From a checkpoint of a small transformer trained on Wikipedia: 41.7M parameters, 6037 steps.
Each number is 200 + 20 x the weight over the matrix's rms, rounded and kept within 0 to 999. Layers, rows and columns count from 0.

# layer 12 MLP down, 384x1536, rms 0.0328, rows 0-50, columns 768-831
220,166,165,202,214,197,203,224,209,211,211,218,163,191,214,214,198,187,202,229,230,209,236,231,220,184,198,183,185,203,204,199,190,191,209,222,225,192,172,215,218,199,176,210,234,181,194,224,193,188,187,176,231,205,198,161,215,191,197,208,198,191,196,262
201,206,209,187,195,200,217,194,177,187,201,182,199,260,166,153,209,209,184,191,211,162,183,214,220,196,187,174,188,192,160,190,220,210,211,185,235,202,207,166,215,184,214,208,190,190,217,180,221,210,200,195,196,196,219,183,206,189,166,227,188,195,184,191
197,246,166,195,204,161,211,145,186,214,147,207,231,189,165,179,234,201,193,246,205,211,203,217,222,191,201,212,152,210,198,213,218,192,238,176,220,182,173,208,191,190,203,218,154,215,178,174,211,191,227,206,192,188,225,197,207,211,207,163,225,196,204,194
189,197,173,205,161,184,199,255,202,193,185,217,221,185,215,180,209,214,238,168,191,258,193,167,188,194,221,182,195,215,212,221,172,202,211,208,195,184,203,200,192,192,201,220,201,150,208,172,178,188,197,238,165,182,149,180,175,166,170,228,178,175,198,220
213,179,215,212,208,204,165,170,217,178,201,179,300,210,194,191,208,184,176,206,189,151,204,227,201,186,195,254,174,184,180,213,189,190,208,195,179,179,160,187,181,241,181,192,197,178,201,199,241,187,186,201,232,216,268,238,218,218,222,210,189,197,191,192
198,161,199,223,181,230,192,199,177,221,226,218,166,183,173,165,222,232,197,223,233,168,217,227,212,167,170,182,205,171,197,191,201,190,216,229,212,144,200,203,220,214,191,188,195,174,184,229,201,200,197,246,207,184,215,195,214,189,188,178,170,182,222,206
210,176,163,203,185,195,188,174,238,228,220,225,211,153,187,204,176,188,186,166,204,204,183,189,195,217,213,201,200,179,199,160,223,170,227,199,178,199,184,200,188,205,193,214,213,215,200,214,152,190,187,208,211,226,204,190,227,210,191,189,214,179,190,232
174,203,227,231,175,153,204,151,238,159,221,171,220,224,222,211,205,205,175,225,166,186,155,193,164,226,202,218,203,228,221,183,190,181,198,162,211,189,175,211,173,206,188,201,184,178,197,202,216,227,176,200,174,212,235,217,213,192,180,176,191,197,221,209
220,214,168,192,169,206,231,195,203,227,220,214,201,196,209,221,194,181,192,237,203,218,229,217,184,197,191,194,178,212,221,208,193,169,184,210,221,210,218,199,235,191,169,192,202,187,217,210,168,174,184,164,199,201,176,206,197,226,233,198,221,251,233,171
213,214,208,172,202,201,206,221,239,192,164,232,210,203,153,183,206,187,206,218,191,179,213,183,184,236,193,180,200,188,194,225,186,207,173,191,216,183,194,199,192,195,218,192,194,191,211,195,210,203,163,185,192,216,160,191,179,201,208,188,205,183,173,181
224,173,225,199,189,212,211,221,192,213,221,197,183,168,211,172,235,189,242,165,198,195,200,232,182,185,195,208,201,228,173,179,190,224,197,193,179,236,182,167,242,233,205,178,203,166,213,211,190,185,195,210,249,211,207,206,196,193,214,202,195,190,171,199
189,189,207,160,211,232,234,224,224,215,181,197,196,194,219,198,210,193,182,204,221,214,244,213,235,217,170,175,180,235,185,176,177,245,197,188,201,230,169,188,209,193,216,201,201,218,164,209,184,185,156,215,189,200,203,208,203,237,188,190,185,167,210,242
206,192,176,201,198,243,176,256,189,170,171,194,183,184,209,178,176,210,242,189,221,207,204,203,191,202,185,217,213,196,229,211,209,217,227,220,234,212,168,192,190,182,208,196,216,194,188,200,203,174,174,203,157,244,178,174,175,158,187,227,207,176,161,189
156,233,200,231,182,206,202,216,161,170,184,203,189,191,210,197,167,206,187,241,187,247,197,185,180,154,200,201,196,183,202,197,184,177,190,216,168,194,186,202,223,160,206,166,203,206,211,193,181,199,196,198,188,200,178,200,178,207,228,210,176,205,222,230
193,201,195,186,206,222,204,189,188,179,221,213,190,194,199,188,197,185,202,208,168,199,162,214,188,227,193,182,224,195,176,200,221,161,185,195,184,204,181,217,193,198,198,182,190,198,192,246,209,198,196,217,219,201,204,192,182,223,200,194,220,169,198,232
190,173,197,196,188,165,211,196,198,228,195,241,165,214,235,225,220,194,203,190,197,168,193,225,198,212,190,198,222,181,225,189,205,175,180,235,204,216,205,195,180,213,232,172,201,185,171,251,171,187,195,208,196,224,191,192,183,190,196,211,187,216,172,179
186,183,169,198,217,221,179,170,170,207,213,185,185,214,187,178,238,222,185,201,183,173,251,235,204,239,230,175,160,194,210,176,223,214,217,206,182,223,228,187,215,162,205,175,189,203,167,177,195,196,192,208,151,207,200,193,202,188,190,209,231,220,158,192
199,187,182,204,180,190,212,191,192,178,207,221,169,216,187,203,202,216,161,212,198,231,203,184,189,229,204,176,198,204,190,237,178,198,196,138,176,177,181,214,193,221,207,213,234,189,215,190,212,174,209,178,207,192,211,178,183,205,209,221,134,171,230,176
202,206,202,209,229,178,235,213,179,184,218,186,216,226,187,162,187,168,211,188,189,156,194,191,206,191,205,237,231,223,224,219,210,219,206,198,206,217,209,202,190,228,197,204,173,183,178,213,217,205,195,217,186,227,199,184,225,179,164,185,233,154,203,192
208,180,183,185,222,228,178,206,189,192,208,210,182,182,220,227,210,216,196,204,156,192,188,222,206,203,203,164,194,216,212,200,197,187,207,182,207,223,179,198,202,184,206,216,181,203,191,178,210,187,200,203,243,202,194,200,209,181,201,214,210,177,193,223
231,215,231,196,225,161,191,210,187,192,221,182,172,228,183,174,203,226,154,213,215,171,190,196,235,211,207,219,231,210,189,222,200,204,202,220,253,181,238,185,193,204,248,207,215,171,203,185,177,201,177,204,188,213,199,209,202,181,201,193,214,201,214,181
235,183,214,214,228,225,213,190,165,219,217,213,186,155,209,197,236,228,173,164,194,190,208,215,210,173,165,188,201,221,201,204,216,198,224,226,195,220,202,188,201,202,177,193,228,194,198,219,186,206,190,241,182,194,244,187,206,233,215,222,221,203,180,214
236,202,163,157,202,199,214,191,206,193,169,247,195,205,224,222,212,195,195,222,201,198,187,213,167,213,200,228,217,197,215,186,177,165,184,207,220,199,195,200,195,173,188,173,202,216,213,171,191,199,183,178,201,199,183,177,174,192,214,183,200,195,177,220
213,208,190,209,233,177,199,191,219,199,199,182,179,212,207,199,206,232,183,186,188,195,216,184,226,203,175,187,189,227,215,186,218,213,175,173,202,196,207,200,219,188,212,194,207,196,206,189,188,216,184,198,202,215,208,217,205,202,194,195,190,195,195,185
232,187,181,209,190,219,175,219,180,186,185,189,217,216,235,183,158,218,235,233,164,209,204,190,210,215,221,201,189,178,195,183,210,211,200,212,187,158,179,192,206,187,212,194,204,169,250,195,217,176,204,168,214,208,214,187,197,183,227,218,177,219,165,204
206,186,188,226,211,202,185,203,190,245,205,208,220,235,192,155,216,172,187,181,183,219,218,203,251,200,228,222,225,232,206,180,228,172,210,204,192,208,198,221,195,213,193,213,202,140,179,236,194,199,183,219,196,184,191,220,219,237,194,233,172,198,201,213
191,206,195,183,192,201,181,191,236,193,216,206,200,201,223,200,229,209,198,221,193,192,161,223,161,192,205,200,194,195,198,224,188,172,225,154,185,202,160,208,214,166,215,208,184,220,225,227,193,185,203,198,197,201,209,190,207,219,173,205,227,209,182,194
164,182,206,193,193,159,164,211,200,196,194,185,206,238,201,193,197,161,218,190,190,209,192,205,194,238,202,197,185,170,177,203,219,185,205,178,223,233,146,214,194,210,190,205,168,223,227,183,186,201,210,216,182,199,183,201,212,228,232,170,233,199,173,157
196,208,211,171,226,238,179,206,209,178,193,215,164,192,218,151,134,214,223,193,185,245,183,180,228,225,212,205,192,230,218,216,173,209,194,210,179,208,193,182,229,201,201,199,215,209,208,188,187,196,220,186,215,182,211,226,184,150,202,218,204,197,189,221
207,197,199,200,201,189,218,230,189,209,184,241,189,183,204,226,178,201,222,162,187,204,228,209,210,209,206,198,165,157,202,215,206,186,218,189,231,223,168,202,195,211,200,239,211,187,201,205,158,197,202,218,245,163,205,210,202,222,177,216,214,205,238,245
182,197,183,193,177,184,210,197,216,171,220,204,196,174,213,221,181,194,186,197,142,166,200,183,191,226,176,194,221,194,248,209,193,196,206,223,226,236,204,186,170,228,191,185,196,201,184,194,212,210,205,182,235,212,177,177,207,196,203,182,201,151,200,184
185,221,217,193,167,172,210,187,211,168,181,188,150,223,193,199,206,197,191,184,202,175,197,212,226,176,177,170,228,193,185,208,186,190,186,225,190,173,196,196,214,202,158,199,219,179,223,176,202,211,206,185,169,159,212,200,230,200,204,193,190,203,214,159
199,171,208,207,194,190,193,242,188,208,208,246,180,168,192,196,213,207,225,185,225,182,223,218,236,210,233,196,202,180,186,211,207,231,205,182,207,222,202,213,207,177,226,206,208,178,235,203,145,251,220,227,217,216,187,223,196,217,203,215,249,162,195,191
213,194,162,192,192,210,212,209,219,209,198,197,220,187,219,197,157,203,211,209,133,228,203,183,243,252,200,216,197,220,221,202,180,235,197,200,215,205,177,183,240,170,216,160,183,177,206,190,182,177,190,167,171,224,181,157,186,201,229,211,195,181,178,180
182,198,142,167,189,207,214,198,239,183,183,199,151,202,204,178,200,212,158,215,251,210,199,181,211,183,166,195,200,241,243,235,189,205,198,200,214,187,167,191,138,223,187,228,215,219,173,198,220,203,209,194,193,162,198,198,186,203,183,176,176,195,242,187
182,178,194,210,224,153,159,182,203,199,176,176,225,219,169,218,213,187,239,209,200,222,190,171,234,199,245,206,177,185,190,193,229,196,249,198,192,211,227,196,218,192,221,194,175,214,188,200,160,208,200,204,208,207,205,188,212,200,174,197,185,201,184,193
213,222,187,203,211,191,220,211,172,148,210,194,204,230,210,186,208,217,163,170,184,214,211,236,242,210,197,221,213,218,181,188,205,200,186,170,215,228,210,165,220,194,197,194,181,173,211,179,192,205,197,193,199,208,186,228,196,204,201,145,181,195,197,200
217,188,209,178,240,213,215,210,215,213,204,199,181,206,212,209,206,195,168,200,221,146,212,238,199,210,195,182,188,210,193,240,201,169,208,193,232,166,197,205,220,216,205,168,178,213,213,220,192,186,229,194,199,203,205,182,203,206,182,184,230,190,186,230
202,185,171,208,176,161,205,183,159,206,206,197,224,191,200,196,195,196,194,207,246,208,213,194,193,213,167,205,227,208,209,213,198,199,179,213,208,210,171,204,199,202,233,213,211,214,163,194,203,190,206,187,191,185,225,177,227,188,218,214,226,182,199,210
189,187,215,198,206,204,193,201,194,195,208,191,194,173,198,205,231,196,247,245,231,204,192,217,186,187,198,188,211,198,190,181,183,186,179,185,221,197,169,193,184,208,196,220,176,172,201,202,205,153,192,210,211,190,215,205,217,216,217,212,172,211,201,200
219,171,211,202,222,183,222,203,207,182,212,199,165,212,178,234,230,193,206,177,176,174,205,213,201,201,211,217,184,209,209,180,211,193,183,192,185,219,214,186,206,235,216,173,209,176,170,192,215,260,209,176,192,173,211,211,220,205,222,207,183,199,230,185
191,172,178,208,235,194,203,170,192,204,164,213,182,173,205,208,217,223,195,208,200,176,232,197,203,223,191,183,154,198,179,186,213,194,175,196,132,192,205,201,212,245,213,207,205,174,208,193,205,218,203,190,201,224,226,189,187,224,184,239,218,161,209,157
206,226,215,221,224,199,219,195,199,171,187,241,202,211,188,216,213,239,171,191,186,209,197,197,215,210,191,203,190,198,180,180,210,205,216,233,194,238,187,182,171,195,218,184,205,205,195,173,196,139,187,204,211,205,215,201,197,220,192,208,215,154,221,232
203,243,172,196,186,168,211,201,190,197,197,235,215,188,208,205,212,187,188,228,187,162,179,190,181,188,212,201,196,222,217,213,203,185,179,188,211,184,182,144,176,210,195,184,224,199,223,194,214,212,229,212,197,200,182,198,178,189,208,190,177,212,198,191
197,190,202,196,190,164,208,212,209,181,173,181,226,210,218,212,191,204,198,190,222,174,183,224,216,231,218,167,218,203,188,220,201,217,193,208,178,167,225,224,177,208,178,185,147,212,210,231,177,201,211,193,175,194,216,214,223,203,206,195,186,170,187,210
202,168,204,166,231,204,194,210,214,211,203,178,161,215,204,211,218,180,201,202,179,179,214,172,178,176,171,203,228,180,153,206,219,226,197,232,172,208,189,195,216,178,209,198,181,216,186,236,211,230,238,199,221,176,190,219,215,227,198,205,195,232,210,183
203,188,197,194,167,211,194,210,226,183,178,227,195,217,224,221,188,197,214,204,207,228,209,229,210,165,196,183,204,190,211,189,173,220,208,196,202,198,160,188,215,188,191,171,185,207,192,163,206,222,204,176,183,221,179,200,206,207,211,197,213,198,228,197
209,181,225,178,220,217,178,158,166,184,198,203,212,175,183,215,242,177,207,221,195,207,205,193,199,215,200,207,205,187,187,211,200,209,240,179,221,231,220,199,193,181,211,177,200,186,184,197,209,202,189,218,205,223,187,187,223,208,206,200,178,209,203,205
194,186,205,194,194,192,196,235,219,235,187,206,185,237,156,223,179,215,203,198,187,186,201,227,217,196,234,216,212,207,205,206,198,216,165,200,181,201,237,186,189,192,194,189,193,201,190,204,209,204,207,160,171,205,188,211,201,164,242,212,216,224,225,205
184,209,238,185,204,174,242,186,201,207,199,194,192,209,203,223,189,206,182,184,174,215,185,218,206,182,183,185,226,179,193,224,205,209,179,191,234,189,192,206,181,178,201,185,188,187,218,198,206,201,200,213,233,223,185,182,214,197,185,206,207,146,199,181
188,175,200,164,195,223,242,185,153,220,206,241,197,223,197,196,214,195,220,191,159,206,213,201,191,218,211,178,163,191,168,182,194,183,227,201,199,185,249,189,182,185,211,170,204,195,227,216,159,214,170,187,188,198,169,158,170,187,226,209,195,179,197,207